Each number is 128 + 24 x the weight over its row's rms, rounded and kept within 0 to 255. Layers, rows and columns count from 0. Numbers have three digits each. The size before them is the row's rms in percent of the matrix's.

# layer 12 attention query, 256x256, rms 0.0316, rows 240-255, columns 0-127
088:146126158122100107152104150125106122082111145161171137115114108127145154122128124117101128136094117100138123150077127138103111135123132132112150111141176088152104117130140097135078112119104148111110143154162113142127124118107161105076097147112105109111103118152137149167108107158150113149152133150116146118099140130110118130124114131145131102137163134093131142145118140141116103150099
089:176125160115102143135149127173122118154117113105095113120163143131149126109115114133160157119106118139135126147112073149105124108113079142163121120153079129099105145100096155094130130112099109141126176115142168111126104151133127160131091109103135143093190118097140157111127073121138115153145148152109140118079134140118173159102142077113169096115094099075125137112149141145114121151122
082:141165121107102144163166131164124128070149088120145147140155109135114135107115141129169163125104096108090148121129161146194124079103092125084157160171139118159147144124114156131091109138110158123119134134110135148117118112127121137143155140128137129132144130146122152132091134137128125136152168129130136083121111114172166154116118077121137150146103129135148171090163115136125114156147
088:109135106157132109084124106075116115189123163171119102117107119119087097126154140111128144102157111194090112140147111097110142145115126108130130152097128156048101120108111115133118117147156165172163137118109097150126115177155077143175137116116148100130138112136097113079145132113110151153131105110149089114163140131131143114119147111159132119102139097135159197150147130085125115119116
084:136141133107152135143118127136151131085130132181083166143147097098145118125098114125163114127142116133127127143154124099137107117075100123135130143117162061136162142127102094148145124124153162147140162147139155071129159102104103157163121085083118123118139123095164128171087139132138151133120122168129157169120146078131119130132091119108140114144144124121121154129124115096105127117111
090:134146114133133149172141090130171104125140122143153132138163140159125168133123131124159134107128135127139182152152153113118164154137147138138120131157129144115139105111140100158156112131075157167114129113101154123095141174167122167105129098148196109094184138124160120167137107123109132181142143146112131145165115102151123134135090122108104158169141103132125126129126165136135118114125
086:134101111130148128073115127107143132133130165135169117147096145139139110136087137126103109159174113156165106121100092143111117144084142178118130127102116115127144113078135159161115085109163156123160119174139121140153144185112167092134130152135113132119117149124133109083097140136151138126162088078125118141125152094103131138143135087120074124108108081133166087126111114120101105124111
084:112135133130109145083094126109105100139128152166121129112142151119150175159158101137134154115164128169107095125089151100149136132145139105122148098163127128115113129166121200169083172146136189120143129105135084143116152132122128163119132137123107157124144134132154173129120080118131107104138137112150119166120150170144137099112150127103145148129143122145154105123143144138100156158152
081:096122125121208135148121099113137122131144123100105117144170139110125139111106080065104135099090140094109140108119081126178112139153176080118089131136099135147142179172074118140143157100129147111125113115142119155138146101122135101103155086142127176107090133153116086123129157093126138122143129127100121106119148123133115187127142147073160100127128126111109141167100122105143117086156
082:101110116102103131103118074151147119117084079150125113107112164120090100156120130125088094133157146137150138156142142138170110170130121132137131126129149136094169079111142125141173143109141166116115133148092114142137121169099122103088163090112173182089137168106125133084114136156158111126120104156151090114138165142112152088131121126101132177113146135108152147096161114112112136193125
085:123139116139139132112173084096138123142166153152111155079123116117163160094138119118167126114103098129055145092124114102152103150131124132127156143117111160168103145173099156104127147150138029156128147102112132136144189132090154139136148149162123147124126144078104142074089161135122147127087141103127113123102151150168091160117123114116121142139114124127151137139128116129127147125136
088:113130084119113143132112129137147098093098141118099143152109133098124125071094130096171150098144155113141160114123127100115138142163090113156129165119143127135151121140120137115152103112141120176164167176114174168102141080145109114096153127103081115138154102157119136083100168094124082128112118121120160181153128101102128119094083143113166137179121147148117090102135113123145123073147
082:106127140131153128132145156167115135106081111133114145162126201112166109144131146117138124179143135159173152150131136136171140171161144158179118138089108099165120105150125116113142161140133073110102122128141131135139140139106141136109124105124136134158153156135187121084100104129161114108144145150121169154120166122108120101135118146106078104118112141086127150173158101165138165148104
091:134127140107118152108169094147112118111114141103152137161108098119160141089087132115124148142102132120172135130100133127148131147077097097095135121144102142114119126170100155068112129151146146132156161111139117147114089102135146157120124172136124139144123134154128074151154135146134139150152171159131154102151139103128158143135107122157138137114166131133101108123130117158166137130116
080:156135161165126144109118127112125151110126140139149112129142097110108143161115148120126082140140108110127125175114130085108123140143138134104109154139131134112112117135148097135126091134117145140134110081136194129127087116143094191108140095123132166142128121104104120140115093139148151176147110144153099094109148090183136118136100144108134056119112123149131121111102116116160138142165
096:107122115148142115112150112170121108138118176083135147092144123131129118130116143154074152149137124080093139164132138120104145145113151162112137115148129084121139171124119139141156062134129158129153113122133097154135130140147141118151101102084114085163119087155143140152144169159128130150166130112102121153184177182146113118096119123183151133143127141146176128088150124145139092105131